config = dict(
    n_layer=12,
    n_head=4,
    n_kv_head=4,
    norm_place='pre',
    positions='rope',
    rope_base=10000.0,
    attn_scale=0.177,
    bias='none',
    lr_mult_o=2.0,
    warmup_steps=200,
    seq_len=1024,
    train_tokens=103400000,
    steps=12623,
    dataset='wikipedia_en',
)
Each number is 200 + 40 x the weight over its row's rms, rounded and kept within 0 to 999. Layers, rows and columns count from 0. The size before them is the row's rms in percent of the matrix's.

# layer 9 attention value, 128x128, rms 0.191, rows 6-18, columns 0-127
085,239,254,237,216,201,201,187,205,150,227,223,271,165,137,254,170,212,234,226,212,205,140,185,140,176,231,284,173,250,219,205,251,202,155,294,172,230,260,221,250,239,311,153,234,204,275,205,216,138,185,255,213,226,145,174,239,207,166,195,230,194,228,238,173,226,207,200,241,166,169,252,230,167,167,204,257,279,182,149,216,195,163,202,121,241,225,191,173,155,154,290,264,191,185,184,211,216,189,179,228,240,136,189,200,148,273,246,189,247,233,217,270,213,253,201,206,206,250,211,181,139,254,189,197,175,183,268,173
089,214,132,210,215,150,219,192,256,185,182,118,208,236,191,208,233,220,122,189,162,232,229,194,124,217,214,213,200,222,216,188,168,207,186,172,170,141,212,211,255,199,214,210,259,235,232,259,264,200,213,334,252,194,181,186,214,231,170,256,192,290,119,184,180,274,192,225,159,233,239,180,249,168,258,165,279,254,116,174,167,240,168,243,208,221,224,193,179,257,288,223,183,246,234,238,200,163,194,180,185,223,185,200,186,199,181,191,229,229,228,108,137,233,185,269,243,200,188,211,213,199,179,249,268,193,243,259,249
085,249,263,163,153,145,95,163,234,249,174,182,163,232,258,232,202,256,235,212,180,201,194,154,233,220,145,221,185,160,115,170,213,223,172,177,182,104,196,230,144,238,203,188,221,145,228,192,265,213,239,134,232,223,288,175,160,200,233,225,192,231,186,205,178,159,158,136,186,199,146,232,163,163,210,243,267,224,218,170,235,230,211,223,254,193,149,150,200,206,273,192,242,193,212,237,234,238,175,195,216,170,254,87,190,217,166,222,190,211,294,218,217,180,249,167,231,230,217,151,236,171,173,201,269,261,231,155,148
085,137,176,192,136,261,211,164,235,230,195,176,204,260,212,143,169,184,205,204,200,192,226,184,178,217,228,161,181,294,241,251,163,158,171,235,124,196,205,185,209,217,260,136,188,175,251,194,262,131,182,220,163,181,140,122,203,138,270,216,145,243,283,231,179,199,119,212,221,228,211,207,218,170,208,213,210,249,256,187,236,187,154,214,139,245,214,197,178,162,221,183,207,173,274,214,269,227,186,229,134,257,167,281,200,159,184,191,198,269,195,144,227,240,126,207,167,203,197,106,158,175,177,118,194,187,163,239,217
090,221,171,206,242,166,141,192,168,169,163,192,236,231,216,242,198,202,221,189,154,220,156,176,215,203,263,87,270,96,204,225,184,193,282,147,201,206,238,207,270,105,233,235,278,196,246,182,178,167,256,165,196,218,185,219,200,247,231,169,186,183,218,215,223,220,226,102,129,185,168,216,184,176,208,264,139,173,192,161,244,235,239,214,200,260,157,211,192,187,247,226,123,220,113,221,238,135,184,167,186,240,219,245,240,235,201,212,162,217,183,194,160,173,197,248,209,252,218,224,157,264,249,271,134,194,214,151,227
093,233,131,163,170,214,186,280,186,225,258,183,219,197,216,217,269,158,251,192,235,188,238,197,169,205,227,211,213,254,207,179,226,241,147,206,264,216,195,211,209,167,182,165,257,249,264,165,231,255,157,247,172,140,137,212,157,149,200,195,202,114,281,132,112,218,164,222,134,151,164,181,173,257,148,192,234,207,202,143,165,260,204,136,176,150,215,148,253,113,226,161,219,190,184,187,251,231,211,166,190,261,165,212,130,159,187,259,241,198,175,221,264,277,231,244,224,182,174,225,178,166,241,183,182,231,191,148,219
097,181,204,199,210,245,207,272,269,205,255,114,258,219,261,218,217,204,221,175,189,210,200,277,166,227,167,119,211,225,269,222,209,187,191,190,154,214,273,190,211,220,284,147,212,197,167,187,228,223,195,189,180,190,295,224,246,225,265,153,165,244,205,244,169,263,200,158,195,190,172,211,237,155,200,208,190,144,189,110,203,182,227,225,183,236,326,255,258,191,201,255,173,242,172,188,227,221,259,211,157,227,238,202,209,207,237,209,217,179,202,201,216,236,161,155,253,202,299,233,147,221,221,249,295,266,195,179,224
088,200,174,231,206,242,254,224,190,226,162,172,164,115,226,227,211,157,240,124,209,173,88,173,223,189,256,216,183,184,215,194,119,230,163,178,116,260,170,179,220,186,265,191,195,171,155,176,280,175,226,201,264,142,181,180,266,201,192,165,259,190,152,177,183,194,184,181,231,174,231,185,209,200,222,153,198,250,230,130,264,136,242,209,244,173,284,148,149,217,249,176,226,201,190,175,144,183,115,235,156,178,221,215,250,160,101,167,187,206,174,213,181,165,144,266,220,143,157,189,148,157,188,203,210,224,233,161,176
089,164,190,175,156,205,210,234,210,238,317,161,185,259,177,154,204,284,244,236,214,218,187,196,201,116,225,154,207,187,279,188,262,92,248,265,138,235,231,189,234,239,211,212,169,216,148,217,168,225,256,193,249,185,218,196,226,220,154,193,195,147,135,154,260,206,201,157,192,138,213,150,255,160,121,182,210,211,164,175,191,157,208,165,207,205,202,191,225,167,231,211,203,220,217,217,245,225,230,251,178,229,140,183,252,211,200,151,166,154,243,198,240,213,256,142,102,150,169,175,223,238,217,250,277,204,270,176,168
087,164,160,157,205,111,208,259,221,191,135,224,152,196,225,182,227,169,166,241,226,178,261,272,210,204,206,240,186,189,201,209,212,186,142,193,176,149,132,233,145,166,209,293,170,207,194,206,210,170,140,237,170,228,153,166,210,305,279,133,163,188,215,232,231,232,158,178,175,201,231,230,212,131,189,202,195,211,187,191,217,221,174,227,240,213,216,206,186,285,222,116,185,187,211,183,227,171,215,254,244,220,139,140,161,184,261,212,179,194,258,201,182,114,177,159,170,237,58,225,226,215,246,143,213,215,221,132,227
095,204,143,216,185,178,232,227,136,216,200,179,257,237,205,199,227,137,235,260,219,129,261,204,195,185,213,196,125,169,175,193,161,239,291,208,235,256,248,101,219,229,187,106,253,224,178,210,132,146,207,191,241,168,230,166,230,240,163,157,229,268,212,199,181,161,246,158,229,238,185,158,216,218,304,224,205,198,250,171,202,175,215,132,213,186,191,238,213,235,259,158,209,235,202,146,195,184,233,202,253,218,255,207,174,190,209,220,210,169,258,144,233,162,196,195,81,186,170,246,218,269,233,160,246,260,212,141,204
090,181,151,210,166,168,216,179,200,212,176,236,136,125,169,225,188,188,194,191,212,203,238,209,191,225,157,207,219,237,106,180,176,176,217,301,210,171,242,167,149,234,273,249,198,252,201,128,163,189,268,170,192,220,143,243,212,279,185,144,140,256,115,247,168,125,173,216,207,158,241,205,223,210,221,292,171,139,138,203,170,144,232,218,246,208,272,180,274,141,160,171,201,234,236,212,203,223,234,143,220,170,147,203,234,167,282,178,255,243,258,226,180,213,175,239,209,187,192,152,209,200,190,235,200,166,161,237,248
090,274,184,188,221,232,269,220,195,117,227,178,200,218,204,148,159,219,254,220,234,154,206,192,179,236,155,152,128,280,158,203,142,238,192,208,150,187,212,165,198,204,154,192,247,196,178,229,242,151,226,272,264,213,146,159,167,256,161,265,258,147,175,236,164,201,204,144,230,289,164,217,203,181,177,198,250,216,140,85,209,205,197,154,194,170,148,165,173,171,252,223,175,273,173,213,185,168,178,200,251,181,177,236,185,152,196,93,206,166,151,228,196,196,210,166,222,184,217,179,161,240,229,144,234,205,212,302,184
# layer 9 attention output (transposed), 128x128, rms 0.363, rows 6-18, columns 0-127
090,249,206,163,177,222,235,189,172,249,210,147,162,189,189,206,256,189,138,204,153,210,256,173,226,217,220,144,211,155,220,171,178,245,267,254,193,147,197,211,247,123,149,210,224,165,122,150,102,277,151,200,208,208,208,151,202,190,156,210,211,184,160,169,237,271,198,198,225,205,264,170,278,200,207,211,194,139,228,271,133,238,174,176,177,200,202,237,171,283,173,154,139,238,259,240,228,189,214,234,212,204,199,174,123,189,166,141,183,187,105,217,129,184,142,198,182,139,226,220,214,238,116,156,137,215,208,201,188
092,108,224,152,232,186,194,231,165,235,213,293,215,225,204,237,195,177,237,203,243,197,216,178,247,258,205,177,201,223,220,218,269,133,230,225,265,215,211,151,162,187,150,99,225,173,166,182,80,232,225,128,165,232,220,220,276,200,188,175,181,214,249,176,247,184,212,202,279,249,260,183,200,216,177,174,167,200,207,195,213,224,165,194,201,230,223,186,180,168,186,169,201,157,185,83,247,167,173,210,226,200,141,197,257,204,247,168,123,201,164,239,181,179,198,185,262,239,185,252,231,146,159,252,190,224,229,82,181
089,209,179,261,227,284,234,207,187,200,164,197,257,169,200,197,182,171,160,215,207,111,157,216,197,211,238,210,179,191,281,195,236,204,255,108,162,161,161,170,175,248,210,229,80,186,217,248,150,160,203,213,174,181,155,221,232,232,167,244,152,117,222,195,186,221,213,225,197,190,202,232,254,181,192,184,123,232,196,226,182,152,274,163,190,221,207,174,160,195,235,188,206,134,153,93,158,249,183,232,242,235,230,289,154,214,182,203,191,223,157,176,253,203,225,201,248,214,228,257,158,188,218,221,159,235,190,323,257
077,218,266,202,269,161,182,267,125,254,190,171,203,230,176,273,225,192,204,221,234,174,117,215,235,275,284,171,185,153,203,206,219,215,225,214,243,190,230,259,205,240,211,240,227,191,187,186,162,252,225,282,230,162,184,271,134,174,223,171,234,177,142,236,223,221,197,168,191,232,190,206,166,170,199,255,156,138,180,179,104,252,293,203,257,226,271,189,231,244,175,269,212,186,206,181,201,166,205,232,241,132,176,158,234,255,215,200,233,217,214,201,117,142,245,217,252,181,159,177,237,221,125,201,201,260,218,178,238
100,196,230,227,203,204,294,221,250,227,218,224,172,212,228,160,255,191,224,184,212,245,191,194,145,186,155,255,172,268,259,217,182,210,134,194,258,178,193,136,194,230,174,141,250,229,150,185,216,173,233,220,196,141,200,122,183,182,232,219,235,282,199,225,283,195,156,192,211,182,254,216,203,227,238,165,274,224,111,268,163,173,119,112,119,160,174,231,184,269,208,194,212,194,233,199,152,196,225,208,181,127,158,152,226,286,213,208,181,207,244,249,225,255,233,159,211,149,169,200,197,143,212,152,233,142,156,201,168
086,150,264,242,178,177,187,201,186,163,193,213,186,213,134,207,204,266,194,224,186,134,126,171,271,178,130,181,241,236,243,219,223,174,263,255,169,287,205,293,218,259,236,230,163,173,215,211,178,152,247,202,170,151,244,158,236,160,203,212,228,276,244,219,178,170,210,182,263,190,152,193,272,145,299,200,215,216,181,218,178,200,175,250,196,230,168,201,153,246,176,205,162,183,235,193,167,204,270,183,262,213,245,135,232,259,161,201,155,191,176,201,162,142,169,269,202,205,246,186,207,203,229,164,236,125,163,292,231
088,173,247,156,210,198,245,158,181,223,216,187,240,268,228,181,296,192,213,190,229,188,179,131,224,289,191,242,162,253,179,134,175,157,170,217,156,173,156,238,163,175,237,258,236,283,116,192,144,215,244,214,251,160,157,233,220,223,150,236,221,232,222,194,215,162,162,197,230,216,244,123,240,241,187,187,210,262,190,110,244,234,162,154,219,119,155,130,166,159,210,224,206,183,203,107,200,212,160,185,251,150,199,195,173,195,193,202,180,225,240,268,162,265,173,160,211,236,147,211,204,214,272,197,171,128,211,224,222
090,180,152,253,222,176,226,138,198,219,277,97,203,192,172,170,192,215,162,200,208,131,211,169,245,275,210,171,231,212,196,155,211,153,191,196,234,139,217,220,194,168,142,189,240,211,237,223,136,150,217,227,220,211,206,265,146,225,254,152,207,287,282,166,155,187,149,199,204,307,216,232,219,177,177,205,120,169,139,210,198,241,214,239,152,196,185,240,243,180,160,233,225,197,226,135,225,151,286,204,226,214,173,166,121,190,210,268,210,251,214,229,223,202,177,163,239,193,220,157,163,150,98,227,242,141,193,181,206
090,224,218,194,216,208,215,132,132,172,119,218,211,154,161,193,233,144,206,153,171,200,161,174,174,239,220,235,177,179,188,211,195,214,115,176,268,247,211,196,194,151,180,144,190,173,266,263,145,250,191,140,219,238,206,197,190,199,222,208,198,209,191,225,202,241,189,205,157,231,223,245,107,209,199,197,221,237,238,201,243,245,167,288,162,218,192,175,174,232,141,230,153,164,241,183,205,175,112,150,193,147,201,249,136,160,219,198,239,226,146,150,163,190,130,313,220,218,246,238,228,252,295,157,142,156,184,274,235
095,214,221,172,164,309,170,177,206,209,264,183,197,248,213,170,222,245,253,198,207,226,175,182,169,199,212,87,210,184,187,257,187,203,183,196,250,247,154,171,249,146,217,165,171,228,232,244,174,150,184,214,210,184,187,257,184,127,139,232,168,220,164,178,178,129,245,192,257,180,175,196,227,192,211,203,159,195,198,293,210,129,291,181,278,156,204,176,249,269,217,212,190,119,141,193,216,196,184,234,180,203,280,302,284,183,221,203,160,148,138,187,202,227,220,201,250,200,202,195,161,166,155,154,272,228,169,198,208
100,174,247,228,188,187,134,222,171,167,189,138,235,103,234,155,162,297,150,183,195,286,171,120,113,187,194,178,256,200,224,177,188,200,165,226,192,184,140,180,166,161,247,224,184,175,193,164,357,236,188,216,203,162,162,203,232,195,230,293,181,183,163,173,237,204,163,114,160,134,232,211,179,194,233,168,232,211,172,285,267,199,199,259,216,181,229,194,190,223,146,173,188,174,212,195,172,224,157,170,188,193,201,200,199,150,243,192,162,207,125,197,188,188,190,190,254,203,249,146,172,184,218,220,193,135,136,221,201
095,305,184,222,185,199,179,219,164,195,184,211,215,210,201,175,209,274,206,214,194,215,235,170,184,204,175,176,206,203,168,220,249,274,260,136,187,248,175,270,177,248,181,189,254,206,124,200,236,135,105,238,220,176,209,217,136,147,142,266,196,234,201,215,156,189,216,154,159,242,233,228,183,218,150,178,256,204,262,206,258,190,172,197,201,157,162,260,176,244,181,211,248,215,84,163,172,274,174,242,187,263,216,236,159,124,200,153,193,131,112,186,137,161,176,178,176,259,214,161,247,169,202,211,142,233,214,208,178
095,214,193,214,191,167,140,178,136,169,192,148,206,280,115,181,214,284,115,182,198,247,139,215,183,248,198,239,235,216,208,151,251,171,182,183,214,175,162,183,184,225,187,171,187,186,170,198,119,227,222,216,241,210,268,168,254,247,183,126,181,263,189,190,182,233,225,240,171,103,242,169,185,190,245,173,223,185,249,260,254,196,255,196,234,199,264,184,203,196,106,123,232,171,185,143,238,278,214,228,177,199,145,215,201,165,240,206,270,181,140,174,216,212,210,153,231,175,256,228,235,142,253,209,222,147,237,180,263